Weights of a small transformer language model: a variant of Adam for these matrices.
Each number is 128 + 24 x the weight over its row's rms, rounded and kept within 0 to 255. Layers, rows and columns count from 0. Numbers have three digits each. The size before them is the row's rms in percent of the matrix's.

# k: layer 5 attention key, 128x160, rms 0.0824, rows 93-112, columns 0-159
# q: layer 5 attention query, 128x160, rms 0.0836, rows 94-113, columns 0-159
k93 096:151125110105114134129151139134100150121133157156130117124123161163149137113134135106124131137149128125117124130101112138134059137121120148147102149104119152150140159107121110075255121169093150146137141151131143161131125146093127132117122158153098114129100137153138165163107127127101118142095076122085076133155118110142135130130138130135128129175123099136099131126114118054116105172133132178093143125112124147146129159136116119147118125139100097126124109149078135122153122120132110
q94 089:133111108185113112094154151147136117150117137148147126137129138098139167117132102130104134123139152095174138130142130112159123124141137151172130151103127152087134108116118155102129112167138079133165128060121187116180112119096127117105131121095176160157153109130103094139143140136143131134062125189138153159141081113102101106146134172141096117101120112108121155105152144128134105125135125089112142142110131189111121152164125120157111157120140080132108137153136139100129146116141138
k94 086:144139106119115120120173100110114118090089150096122123110141135113120117148131099148127134129141157106125140082135110045169149121131100141137129103148148149099119097128122129120102166141103124139139145101128116113088154156125142131128111136125149148145137153146101122130147107144133124136121115138139110088097129106154134136133106155124101122112143106162143068118162113250126133162125118150112127154160125080134152120147117122135129145120096132119112116139185122127150164178191115
q95 105:091128142167109152110096149114093153122131144169143131137109120138138138147164123141110119161137076134131205113137131112134110139117139102085095125121123175128162124108121087162132119135122166125158127120140176164131171141130146093122086132117144109112145111112135108097147109089170117144139099066115059126135156109093088149116135118134152102144130111099131126093106131122132126071148158093089103135116114090150125137111151098085157149155143121119147119131149142141130119098154142
k95 106:109106157118101155148114137126116130079137103163137126137098100139150130163122112114123185112151116152117137092105127146099120119124148099132077128112159142160148137112118105179143081126091178105127120140093107118112125132114160121134113116145155150121153136135121129124128139102131147097180101123146122160141199117065129161156139113146140107112145115109109123108124127112136156095135149106095118146163163112139122087125152098071162140151171114132163149111102101103161172085128120
q96 101:148095094108172143174102110168216152129153122099148072118144129104108119131108091109150073104098112118117132166116164132103133100133177118127124131127119136165125157096161104119120119143110088119145140115193127114137160091157138147150136155113115129114134114143119102109131120126117131137166141139141170153129100138120145128139122092141186088130132112185141144139107120130150128103124137152121105141132092114110156166145130140111119111116109109126080133093127137146122165101157150
k96 099:118118118146153146134103139137124106163201098123110118117115180094110149123145122109148125134107116149141098110181100092145107133134134120159122155116152095119175101167115121127164107133110145130111155132147097157100143115138147147108132129088095138113133087169169102139133109101113125155156169157163121084141093146106074118082102132179075109142143106142151156140133147167155136082126113131131125114128140141100140155097170103136102154087112138117126125093130113154118125118155138
q97 095:124180129191148123118161152127092155123090204095109150149114135149129129141129111163098126209112091078134139102133109117101153154119139152128144120141129080125103153150074132168122125161134131118122101142113170139134128130150125113108147104107142097110154102107119139200144163132135147123126145101134111113116151133076065134146122133134126147142129158138125107096109125129135116125146127130120083144086139126123099118112143120135177149141107101096134141146105107112130106146113132
k97 099:111100174148158124085156116140118132105072146158169102128101097151112114135106143111135135115137143131136125077115126124113113134121155133123145167136121110107137110122148149135081138142100122117110114112141134121139119101116115129148110137128152110123127125128152167148197166154141208143120112105122114150129138159074154107139138121102135106157079135131107129138131103079079111138129131167084153093140154124144111118116133129080179145109165109127105178149131124073154129096155131
q98 107:106114135106116136160127101108127124119173060158126124155140133160100107140125145138117116101155102156116127115136111127136116144108152101087124145086110168109138137098129147155129090109085165123131146135180085167086162164136106122138075121146102118121128121142120143106141101093116125160113107076112100119112124127128113148164132126147159095123115118175130160110110141153158132158094099107087097134137139126089141093087131060128140135132139132137196140134122134155107110123156126
k98 113:095135130100104128144087158150125122161149098140145133165088068136145136148152127122138091127164072140128122120133128136098126119113150112113083153095144138171141131121157095116118136103128193101140108149098121151105101164129125107086118116140131152132114118139122130119135100125108117156146111113105120149127168116136075157160138135127140118146132117134135179132134157119141095127135110121113107136134109153098117107123188084064129129197138098149179113119075097139129095127139120
q99 103:125099131132118104140139166136080153145138094160127133140110112117120137128197129136140131135123133137082109134127138142096160100164150100146117134173181146101099067154131102129132175147142202149147078117100136118136143147148144099117133134130091117138109127149137133128093084153159137077138118128140125110123174130175116135092148138101106172131119132085111105135131142109129110152112127128150124126145169125155115106125117133112104133167137156148166109109077075134115118148104111
k99 099:156098145134110127150146136120099147138072139141147151140141086151139152117121132102103160127134157132155142157126143197113144110139123120123131110163124162132103112121148146113146115147150120129160146117119132082124153145115129133127167142119159154091137115133114137133098092127133107115131106165148157128099124115114132145132147128129143136115128124118112127094121131020124129154104121081134135169116143163152094097151016106163124128120123182124139118147140153130140143094106114
q100 103:088125097124135155092075092149170124138163111147123102133151117111111125124135144120149117091133105127119167160149174139126114089091168091104110119104128168154137103121126115074138109129152083159141164131126143134147112135172143149126123112094127123146122125169183091106150106105146107133144133118133132158134101138126162149166095148134178123125151111087142157147123151139138098136081127126153114100099079136159136161169116132111105119131094076100114110116150155135140130080141127
k100 102:134120105152137126138116127130131146134132131139095126075128121078114108158157171105157111127136117119118115111100085095107179116163139117144149121142137147142136124103144089103120091113109166135149138129102121156086136131102174127160117166137084131128114114168093151136129088091146106132155150122157097094142170131143076192120104104203108111121151125113131119115133140178175156131111158117144102125146148103137145127090157128143096098111136097132133138085127130152118119104103150
q101 104:119101163098143117148171110129082150140139127113090121153108096100123145145143142169095120160151126091144120118110109141102142134155134127145083138139139145089113158131117108156121192125134185161079108123099148174130152110137115083144080103166094114143124125109111126095109124133143172100107144115115093147123153112101083131160175125118118135105132118135102141117110128094161151121126112129125133124117133135129147117105145101138158121145131134131194144127075084110090104181120121
k101 106:143162131121127131137117132127087128131108113145135156155093116158155153122098123129119158090163129151139122109110149216118126103111120144122130132112116136124125157133090154124238124146142147127139138103112128097100117133120128147084122128146132137140149116147108145171111159139135128131124092128129110121129112133135127102144155131129137134134146100126132132108124138012090097138123097136123096146144117153120067116126060095126143128145128162129133139131124113087143136127155112
q102 094:132126175117129118148092124143121111110132122111094121138103112118136090104140153086100111126145123124074126134109115133119150139144105098141093145161155140114136095119163080153117160135123147114171094126090151121130152163140096119132112128167169120119104106138123156109099077124083125083124103164088106140123164112125149168108147162135163155097159117094110132127126137111144133128134166160126155159166122158104148083132118168100147127128152153172175151106101110138112115173165117
k102 101:109148155105091127154074124118123114137135092122104140129116118171169146112146125124095144095126133150108128137110148204097144135135112119120119099096140166090111141082121130137210128120146157112118120114131111114149138150104098121136111114131150148139157134166178123082102121125102122077120137180117128142104128132148136127095130151123091164123125112114133134137123124070144139134071133149151146132133128143121137078086068138172131128139130160135156107159121162138129153155128107
q103 086:121127127135108142142104154130180111132114103119119105109130120125093083110135124125101094105118165148073127173120135143134130129140150117096157109150134107128103072141139120106156122174085109106156128133119119064126170155108127176120136140139189076120116098138130117107133114102134119105139130130130116146078123125127153143165108185116146118110129119135117126137141146143128136174131141171113120166148124153111093110137075154094116146125123181169120159151160106105137148139185140
k103 090:112119134137117139120121136099129123128088141134117154093144124120138137132143130158102123129136096114126137111170101068104148158154114105146125113136122132123105112118176136111099120098141121123115123172126092149128113128120102120139137076110183118135136121146154149108172107108120143100131175140123139117101155157119128154094089136105116168098171143106147155173132124246149115172121127131180154123119124118137135089113110161167086148096127145112141087133138154157132131128125117
q104 094:122155168130097113114141152093079111139130120137119110151130119093115151112130108149105131156146102118148132131162108112132098126135153150132124155154116136099125101165088100132160126114094142172139077121163139098145152136110154122107129125126168147117116097107110111124123105088179174176114151074160127148099105101059115131164139133126108133119138138131140108130152127135102128128173130101118150149133105118122091155122107138117112171167150192156161127117165084110130096119160151
k104 088:132139158116128162117137120101161130102065118133107142130153127127127124156143130153117151102165147129119124109145132041118136108153126127109120113131124117142096134137158125134071142128148117132133124155095124128136112140114115122117152120111186131157136099131143149141153125136132155099140148138142138141088156141117154161124109105078120115086144133090123126124124110255129146175116116127151114117147124100112080092114126151132093123143147158134146096134167123145124161117153105
q105 085:114128118120179120124123146136122123176167132123100119128099156101128117125113114113111126132153138139140113125129127110139119102167151154150082117121184116117122085164105101142152167164131149166156134139106170077151139109160128129101109133136128065125114078116116094143096105106184149145120131135157111182126118076092130110118133142118128135105153128159125104122127153122145110122147149129120088155119138139139093156182087152096121138146149152154132133123132091071113151148180119
k105 085:144109153139140136124116112110089104092073130138129175127159126120139147141142105142127134061107143133158106102118116078103131141139101142151142135165108128127123124138143138099126103129122119129113148131106108094113126148117120133088142112087165170129153124158122156101119114143152158117157164149135127120097145143118123128097132133071096136062129127113121139134132122228127134155135144122127141147138114101132098106100079110182079135108118180102110109083172105122131142135131129
q106 096:123111083130179157110154108127120131143163131139132105126129130097133136122118119116125116122149100156184107133110124125103121051153113129161092120129138141140134183105153111122118148130115116169129169105143094137127123110128141120142132152138075124159096144155116100126100128107153148132178127075173170166152100103122146123114153059166141136143149110110160108140127115146119126128170115098132156121114089067125109137151151134112109115146091106098105127138134168152096121107113158
k106 101:137125136170174126165121116167101080162155110098133104181104137100119120144114124098150117119113129179179135117135139156097166136108141125153117137164130111127138138133076139127020132124143149152111122125121097126098134110147141142079104136107110138106133128132101109129125133162146110150159131097172129115156105115167096163119115097138140100122147131129174117119109153156125147085122102115137094126115151130092137141118171124136133116156139129129107162077142113133115104135100158
q107 092:088140177117091134109123153116098121146114125144135144128136125129133139112115140184121158116181116140118106119123137108124124148122114127096153117093134113081148115146108124128164096124131150102101135162110119156148109149109092119096103085166106107152133089140146162129140140107146093112095125126126114131103137106086129117206109219130083119142124128167116133146147114126140144173121127107089134142132133151079137114099130092125129141149118162154198141130160099121149118136115118
k107 095:119134141104103141117132131145101165098059172149139170119125089150144129136140135166130109120148124101101151113119124148119138134128124098101105112110149171168103139125178097157111139106135157124141111158083118130137116137151105097135120105149107112176111152128089163147177140122106122115137145076093102127108182120132122119159130141066160144109153127107154132136138102110119120137165114135148100120139092107117092132130098124153129095192123120143152086115133097113127110175122086
q108 082:096120128107124139121145096113114158128122155169157119112110123165155137123158108133093148096122088129155165092120128131122097141099144100165090143133090150107146140125139107112099128097106137113106196159151156164138142113108131095168095131129109118137144154154130141125140175100127098137102113085097125072164111130144140134124136103132178104143100112094130125122108127102096130084150141096117157100121092108128154151141175118136133120114156074115150089144167175156147144131156136
k108 085:147137137144109138147089140135133139087179093133108097118103160131128115114091117114148159135147133139119154104122123166134121108102162125101081147107158131137143133134084128161198103098091147114158161094122126093135111113080150114124081131145108136127120158131112127158110169109119098127120085134100134145149121085115113128160138114156141109158132130128139130101118151069140155076149137133110111126093127137129144161143153095092199110127137095162117184098140111146145148131122137
q109 093:115128134128134112154114144099130125136162080147129105135114110065096140132104138159133121137159120133159097157145127139109123095147140126134108120144157122122145091140116124092167132118110135190166081135140123105125126167132157148092129115122166146113137114143107094110117078106139170150148162091203162151090126116089126154115162132136147143079121139129119140100132143122130115128136092111147156123122137125154083172137076130117091146164139175116152116104145076121126101139141157
k109 092:141159139117125149106105150134138120129070116132113143123164122132120138147160134146114133101150133133117146137128135079120153087154131130116176116133135121130082130133160149105117130119181116133135129143087125128086129158128132141125168130105178151141150106149123128120139132129150127102155163140162143110089144153146128155131106111097132134080130125115133118111116143242132099181113143102166117110151142096122086093101061128133069118113129153110133092137142134124149139094099127
q110 096:166157132118134137129139120098115158106147138152115132164106122119106159163166164134127150178103118128144159110139111121106101113119111137084107098117131141142148136106115121156109107090164164106071107142112148172107115119129143096129138104143091107139144148069132086109159141129146123146129148120127101109132176156117108122128128094142099110129126104100158114154091095142158162094111168083136125073119137093150139143067169086122136135149112114090144136125132135147115104145077112
k110 091:123098123140157128104165141120118125123161131124164139141090126139120144167136163083137130155118116146128134119105129185112105115109134130130123142110120122166157149103113101135104137159113142120150109129129141147105125118150160118118118135188126126117118131114111105105130143150147155133153080127128111132167151137099107095173137103127180124135126131139127138084113131000120118097150105107099112121143132138122114145142165154078132101135155068117132169108095136098125144103098127
q111 104:150176142155125155123077099135138131123123136103106149110138166158160070087093130130126131101121085120069172123151136132184139131102125110140149122139106140168095140151145135131137105057120132110160123131123126146130119163123092115165115121116161145074141159158133148139093121115136118092124121129085138144137100133177144157119147134168114111120133144140112097112150141152125159142101095151154130142137119122122165083135122137112159137121140156173121100107114122143113101136161068
k111 102:099113135116158132114138108120161168151149099102114137170158096137133114145171128149133094114106123120090088132132143084089122124108108114105116121134131135152103104100128105139117110080151126089095104157140137179174117102112107145119081117135138097134103127134114131126136130117130133138128119135104124127116165127155114169099137158152082114153080128148062083147110120163174136150132150151154147106131130121097175110120192120147163105152133145152133109168113150147133093130093097
q112 108:094116113154154143119116127119126102127127110103119111121171147129159091134131109097105138116128137167101156117117129104137113093130134075162144120142106143136100095096177126147100127109106111116122188126168155143148151179121118190164102153098130093128105113108160146127122123112146114135117120124134090115142125146130160177127117146128180077132071125161106108135138142149125116115112110102118124124147098105116142121139143103108121142098145130148080098139168196124133151071161154
k112 108:108116115141113141139099112131124115092161104149130119113111114119137121147124114133122117128096113142122106121130134102106128166127153121167090109153145107117153144121128126143024105115095154106155099163149120169147125152137121090129118120102126138118119132116112133126118119119134121145130109111144097144140127118139072161098134129123154143121128104132123119152131135148193120108159141141098139125099119144099187090118255087143140148137117111146150148127137123157132088131098128
q113 103:108119160136109142130101123116142115146108090113132119138152113112147100126121111121120142126127176164084118148106116131129157127144137124117199143160157133121135124136152146099139137115122111125106126113122092085083122166097104156119100140113176143120110103107147138089124117106125123130151126138125161129116145133171197126130086170131120103165082139096111110156130085137081176172119091148125183158156129138142143096101108152120135155138121190131091166123138148088118154122129147